Each number is 500 + 50 x the weight over its row's rms, rounded and kept within 0 to 999. Layers, rows and columns count from 0. Numbers have three digits each. The size before them is the row's rms in percent of the matrix's.

# up: layer 6 MLP up, 576x224, rms 0.166, rows 41-59, columns 0-111
# down: layer 6 MLP down (transposed), 576x224, rms 0.157, rows 41-59, columns 0-111
# gate: layer 6 MLP gate, 576x224, rms 0.162, rows 42-59, columns 0-111
up41 092:509442583527535437491502526487451529576546499501473511518433467547436489517454394479549509507484527506443580417577429485580533484398591489613498532486439436492552453521485530484453589477540457459588540503521532550462568534533474411489469477561505478452498506531544434515463438477416512465507534560509460520471493532453526484503452497554
down41 093:491559540456569464508512452491579499571544503543510490512453456533416439494497465479447500430515476456529516483516545577423507513580445542440535483532539462468511480472444506524518462452462530556468429487532519470520557532510539506505558503455519566441433505467548450543509501468508480486365548566394485426592593495584536492481426576437
gate42 102:499564550458478491502405506501473540561490527487435489579423432447489566451448457447587393444416470573477619543468441461486462485474472565479533489516530529522579423496507537427596477512509417620498455496528482540517449537467490433510509487620592514577448522584456566501455462507459444535652512493484464435536413490460526550481468445563
up42 105:581486451478552461507458461545490627490484558553548461503446488538569466474556613505496468493496421523475578517540529485567565567434641409466495527454441499409502490540455487550463486517515437480533496514546475570486437409451570468464391545508477528549530470513448522493503492551472460525480579536541496513479545506490514516497456576518
down42 108:475388538565521458530494466574521526569489547526491478518501448458459512513487549534560437561489413541544524576559465483480543532455634551493612509474567490508505470588461496523554492483476585544426553514560539590602433479621440466575526532499480459474576567494443509400574508527518545468572483471445480494471542566422471525514454515489
gate43 111:577471439481527515503507519573443476537503547566545610554530429470434593540566504574520497570537596472474438493430513483472469627478467535480455531522455475554531562490375461543556499569499425590541523481475442526460511513569566564554496499438544568515514453498407480476491598481535493489438411453599410528572456497498553509462552458496
up43 107:448456529532405526495545425494494519405445534393440457498493530475485453497432489576555430528522474487438508612494497466572591413546555477534447526493461517499457571521572438515448507438439487480446422624480527504474506494441529502535358615431557463470519475451535569472480498520441470510561416502470492496514543571468537670583474551383
down43 108:402511559511422443464517400533544470486556505466472411536530520492483511546422374542490576456493519472527456548554503530456533445497500497480484512528499559513500485569543550531590470454519560465464469613484544475554464462447514372500477623494518522533569544532513556380434525480489528544512582502521562428504479432564468534507481426403
gate44 100:485519433486592435503540521489495493506494535565518392427497426515396459466523529509523497338525462566493553593448484431507423506471516593538461546394504480482421538528492468435485512476425580463559495481435382605627414514499500485445487448501565481476478525501485554451523557512460624495462502540465447452431425512465463483496477423534
up44 100:404446466484577534478629557589488524370540423543506486522451465515530423512469485493435474494384433487584509526570511513457449479492397461505553510525479462476443415398506454486497427446408466543563394440515497473552516541496536532519404546504498519507606482489448555447580527610584498416515512545445586487552531464625470514516535506547
down44 101:459507522457435584534535464525517484439479532497467487567488534537543558518510478541423496598482516551550482513589494478506570400558526461541506481455498493455456513511471505525466507469512446523481526372653566611508526501451523456488478568541519478581501505553456530466586504525542401500438391528449480445504547509537557516519498505518
gate45 093:557471439484510465573465522467470460533481498510515506502520474434525451506550521422455492479540553463467474447542469448432562493439580481574477496505469551470497501521512592592476489562512530541531467458402432446456501450485552564373503466539530446517540470460424479430494501469476475490444501424587558569514499480430362500456546462496
up45 096:545481455496509482545511482562483484503499529546450482557560440444421509535528576548481510518513470413477508565463470600475621499432471479493520583523468550509434343460589467574468581563525459494415560401573500409545509464541439507516621442507412539505469515550514459508526495485618512552526489492492553496466567493481560523482532484473
down45 102:480485507445461497514520489530426496464407485472446482444561494483481532467543462567549591486500474556391442568480479601476491558538535482520547562529463491596441432479501586461571488578529466457496429535551562518528491506564467470428446415572419458478503480408409498521512501473576459483512568497509533573593517649457483597533491490497
gate46 101:440516552493520519469525500501434441501424502508570507513559435423582503564521477563467522469522530635478512440556531447471543595543448485543521419466414568503533391482508550479556549438441484408375493477493531466430450542504457498497493500531533480530455495491524478449562490403572507471372473477513446470483511534437496371517507410540
up46 102:358603496619596394464540444555553538446463509506558551529474424517574487518570521481546580368584471454424527594527528559524434575567523567548521576499570450513602508481524486504447532467546533440519468528492472520523504517563486591452537516519459552511522471483388572497455577512425541494507497459453492449462466365426553464541455474523
down46 102:553437485575454519500531613488417539489545474528441524584597476578550541470533430491519533474541436508539570489508435399523447423504465500515487583524604389471485612468454512519542483392512427547502403474459474495475489432451451513550488458466544519495489514478488473502573407525430510580526468381570601527438533433540546488538542516541
gate47 097:445480547537428480544546537407482544547562596498450543495454472446429524516572507633473482427487458447612498498487448523466526523481525561456444461497445589525469517574590512471473482443551484549489518449635606564418439487519547539453511542533543456473518539550443551498472399540522516545507512520526505427444560505565456514487524548450
up47 099:464569513527489521609520505518511424507526449478425522517552561562567527530575514494507471477525460520497495472580521509424554579468481540546563481480480420403498509469442486492528601460430546507460441562456572487503502521488514451454526493588474498494571476491465528484456534448406445481516484592452531528527429603526613510554483525586
down47 096:486504424534525472509538553487616437487561548476486495543445472542414526565493478547450599534500504422447547521490444490466375502463389411512501468475452509511435487450575545595495513496517508553437461442436570498532572493567440543443476545541524544475502538594451494508580569532475547429590469513544443473500500621480521514462511533513
gate48 100:501623518461509591469431463524569484480574395418524479506521509479400481508475557440492477492446610462420446434445487480476511516492455539454437493505431436463506476564540442517587474464547546524443487598471516530501479655478566611508402465444474499511449452438494549505450462479608438495513544471496552482445511512493471611527498422530
up48 095:435560438449578478497460453604593592494556506476572407538464497512409454440529422548503511486531531414514564531528473515525519515522486508525520516489563497400500485456458455472456477542543550536567451519451498487473476530476539508554515520486545477553471565452507501549514349511474544504517515423496561404547510498574573568447393422536
down48 093:588442510500493523551515463474551500499512477589537522514531433484484473525500472553477512530484483561416567517495383488459470402438519486495376494460560518514489666526376572583622510461500477502542488611529531482537455557551472502513475484513532500504517450538538439406571506477545492457609550409549638552560440483464507467479514475530
gate49 101:432491388469487506570479548408434491591524452521469613646491405536489501546569558474625462519508446506551499501529471473528542361438548559464472476477573490527509555590489528510571450476498575458513448442534454455496529487530451542454563590457556513500500492555473563495495543481471418487567406469455566541516520546521436447527561470444
up49 098:601512378562485501554528526486439485460558503535464405491498606507516511482476434533506434594496571488489487530474538465422480492466521515510505489463543539439554382496506487501399505493468494506483487553488501529475478488416523532503537527470493494486531493519387483607551568500573461495506492452514507442510446408515508498561442555510
down49 099:504527509473471501523554611488607440549518503519467486465471529489515441511515511541467559536570516436546463521465623405442515473493569480512446455553485480513589595494492473459453526573507439440474472523480469444517502519417422542434505496507553487465469461500520537550489528567553517565526463428465539440519528499540446499506509466486
gate50 094:537469496454468461516456542534561432523502509556488515471610450488564437489422536431527511499355529484471497462475366542405499437444469543452571424446505419471500482482490461485565416481490497425559554579454481438507463421535556497485548505571504543435428587502438474543596539487530529552506510498493541495418518459588509473535496517497
up50 096:443430454480465550530557481586470494476471498451467490534476553477444517523523536422487466449544562533567530458550469556570497515495453465567451437508474505517508419386524451476565450530485599529468532520533582464469546539381500487505444549498499462508528415463487513485454587526524514411480484650489522487559520522432499544529422614419
down50 100:570520433426453501482539559580441550547440413426518420499550595541519505477433572525501465472413547560401504486495517475476543494581377505443422469526381492497544450528464510516537479451512526491561464535489535520406469507546554466475502538510514469497454494555464552411395458494548525513570490417443592532532468514460410527452601558509
gate51 092:421512550556447482565497475528441516400503542486488544487452499361491522556475540466512538433552450596576482444480496480517498523448427479575412461518497477447553496542588509626481556492426426506480541485498497554572514403510490517440554505547508441627502442538457521478389522465512548500497509510467512563481481565488491490556567525428
up51 095:478501518421567482494550540497555498527492509490548538455600478521444548594492476515486502471415599547515444485589496517501483543588494543461467436451488506604493483487470480351462438531555576487406442539568477464499388460481466562530471495493499555521468595548474480470505500485539432493525564402528409525479521459578593428485493527556
down51 097:446578560528593546451556519457429446517534490569401438561568506449520431409519536539421473515508481461501519541438512525625436599509587538509538532432485474473507484458473552463527538478561491431526499472510507513505541588440436528376469522563453503550458427495425474539394515438543453478496541501491539458482586445490513549553528479467
gate52 094:509515550439538471509538457463541535493491515455519494498480464503614508508445379439556457521559546549477503543476556497551468519404612424539493465517436580568513544633546513552560538510551471500486517538549488440526594411458502586477474471457541488517535581503549411544498463430526511488595486385511558487456471513504378521621571457442
up52 086:532450455571593381527422522474475500572527468516565493532484447528543467525496411419536466580487446525495548481491427501576468543502460455543480494457459574515472582524474586466464561511485508421587512492525571523468496442402541537500534490574430524530475535503590412474493491446556558475557429483498518427548425541523527459556535487517
down52 086:496562439456447602513491466499561471567455488466410475479493515500504416503537427483473449450479548537491523484448461498479511500458556509470495449474574505450519469526532526499319520502503475498566443541542422497454479442543499542445513534472530537444505455458521496506525470444617499474484449403482481477434490514507529510485475483511
gate53 095:478490534456561452523580566529592569484479463588515507477422503524451606510510463467456534538541555457482494569391527491498588509524580536467481541506479468555543430470480482504607451528463548500469612542432576543445505500470546504558539490529600528428522468422463394508438416523453528463541460520587539491581520569410408537442472463490
up53 095:522413459635412532464424518541509461520551494488482562494391417461535560526485520497506419483412525557530472435457503509524535395510509509550583520463508506439526497565475479514477553580609451558500443463519542474475513538559541470447497497477520537504508538334585532527503574485450522488599557461469465407568446516553489485486536513519
down53 090:510466594468552462488522584445508528491410600499505426630592585559491454557549501525584509525531440555530492448534461401570498489437500495470427488554457467479512514459498510577417535535451476428525566521517562479447433519390433435465523413577461571455502496493403540495455507491471579486427387504490469505458644541482492472511492481492
gate54 098:496511528550574471481459486411492460430503517413451491554514540524444441461579477462533507444478410511557567506529546493595469448510549534561492510449392485553564492599511478511515440471526568490448549505418507499551504576563570560562457534454554475602368542485468524464415411454513497554577582484483485507422424458502472602502452515588
up54 090:505539534486472488519430417551606490461433569585487517507401508492580526479455527585515460522480490500512504553437531462441524492490496520567469517466569523562466548479546510445493561426506476551550500605540474506498571616454490502531438480496326456553522567573411469455499416487546565531476452490453546498601532385581491449451546424441
down54 096:427557530451534451426544577482505531474484503523532518531539603524491484428487586608441447456561418519520522444461393546532489437544546507474482441453529532478516496539446497546476491437497471502474540446467442471504501548577456523502517433590451532568490485478471469470464516433436555569510545490488522396451483558517455508551508444459
gate55 099:472524481473532476506473514417473398534558497488445501424484490530506492512495549463363524532531497560545408475524400540562534574456432499545488489494474577480593547517509496458506546374541568520472600533418569462472564554487488617537601590556519523462537515494476496465476528526545516532441524396459487559536532500488506583488535561482
up55 097:440374420480498530593461534517488575426426525502497490551508423603559509477448435437462520514549539548581521482568501453520551505448444452525425577446596533621523582465523627501453505492503501514496484497470642458514583537508466510545490581422415552543540562478525542394506512521519559563537555446470518473473574575534510465443587558405
down55 101:504481390495527453489443470472480439487489549539477496524496503529462458451580511551491451444554547528581540566490490404446468474437524460512512601522522574475480528455424441561535550428493449518586490525488599597485499417473509523523489550473465528598624444466550460611452580527479540518492565513458547480584569564507545493569504462568
gate56 102:427562518517514500476576543464482541514498611486531507462484510444412540434513539498477464364515437460443519531481515475598444502498456438464529546493364466475533533490556481484473469482511485465469551446514433623502544610482450500513551540549560566501548448622492445432501498524494508542500405521507540397502518461473466411478512468522
up56 095:525515524463525537513522501449496490445567475440561579448425496433553437507499454550464603430486532488585510526517506573479563414416555519521483464491582495581474502472589438504402507523558508486421559419591482540481534554535460455516505516513514544398523523666506474469489427514489558542375464535519570622487454477471448532445451440463
down56 098:584422522452475594476484459527557560511566513593557462554598482529481483532532471464454536569434565536512488572478418466518489562477544535509502438536488488510505480583432529475491404472582595481444377514454567411491373446534501462483590572478529492490496482507566504483568534420496491404452530487536430560569489508506603502543513496460
gate57 104:416503529495573410511421423491599511488514435442506517473436519541443473560627514486514518502518503500516474442417510474593573623544571463513409371539479460445524464569511435573555526500478501454506498566500466456479538525531489407401530469502469549443567457480485514586490522470548576532494468541489537471520491412597466579558479565462
up57 106:500483545527564447451505416458490516535527512477540496451497560505508400470541493447420439565511403521580568436531505524508469480531420480533479461587475466461452521448538488417451464527481571525493465571548505437483439487554418575410517611418407510530563480531537521498482576534480593446547472513422510535483493519511492490577557511547
down57 091:503502587598553554569547492416609500524546466581419502528499397420559499564477439562481456563506494492379470497381536498546407465504501484613487510506583484502540461481537419528504506533516539504433572501532504553487431565529578466537526569426461477480474567503568497480480422467635491560478451438461453539490493543548509527406573477468
gate58 110:486485468400520445510518487554480399521496458508480602581464485495444553487608498474500496494478469486591405511525500487578482479582397432560573497557513523617535511562522494558495443499490507507555509552574484516472511445547520506475487527507593477492442500447475459476571518455526472512588538415574566584431488481548555587543519470508
up58 106:405478419488479431495536496555538543500469524475519551504510463461548514586463539604550502530473551432588472480502485474497469575534540387545520451525516538472450452609546532542411547581542477576509464538586525534584523472493476495484537430519513509606507551523447571434433498494594489588484629470554505520479505422543563491471555483524
down58 095:461531514499456540534525584451399458439498431500470461446463459481445508476573523434466520466429496507454476555437495483483486465535513551513499517436532579444570474534496521529559430470461497628587502462440546459566480500561445536382487550514533455582428413558524499510465549453466514517492596486568509523496443444521551526530611533553
gate59 096:533441418533535551579575470565558528514494437498540485594474463613461472430524587528460548497458473385388390606501548498491516579431487483510544628495502500423489597487482486602540461506426577613583548532609488528491446499450567460452507493501478480565494467511469549519478521530523528480512483447477486537523532504415576606479514507513
up59 105:499537510495455510507470511482467412431478525472292479566428561417447577470479447445523454547433502548457476483508500502474494473514618583453517502528535572578535409465443575461483527599507478491503459539502483446528465597463468508492513506515604503535524479490507451410451520553470510557476497578524449532520490534481571532567455542438
down59 104:475568447523426512488472465526457441423521648521459510479481560545538486444460485398460573507473499506495483510470540493454516431448551482477562535443502431483525542546418435405501484482481478529529494533398487508443516533444428437509516501540573471547547456581578411394512529561478451545550518549518482541547539471510520455485521524531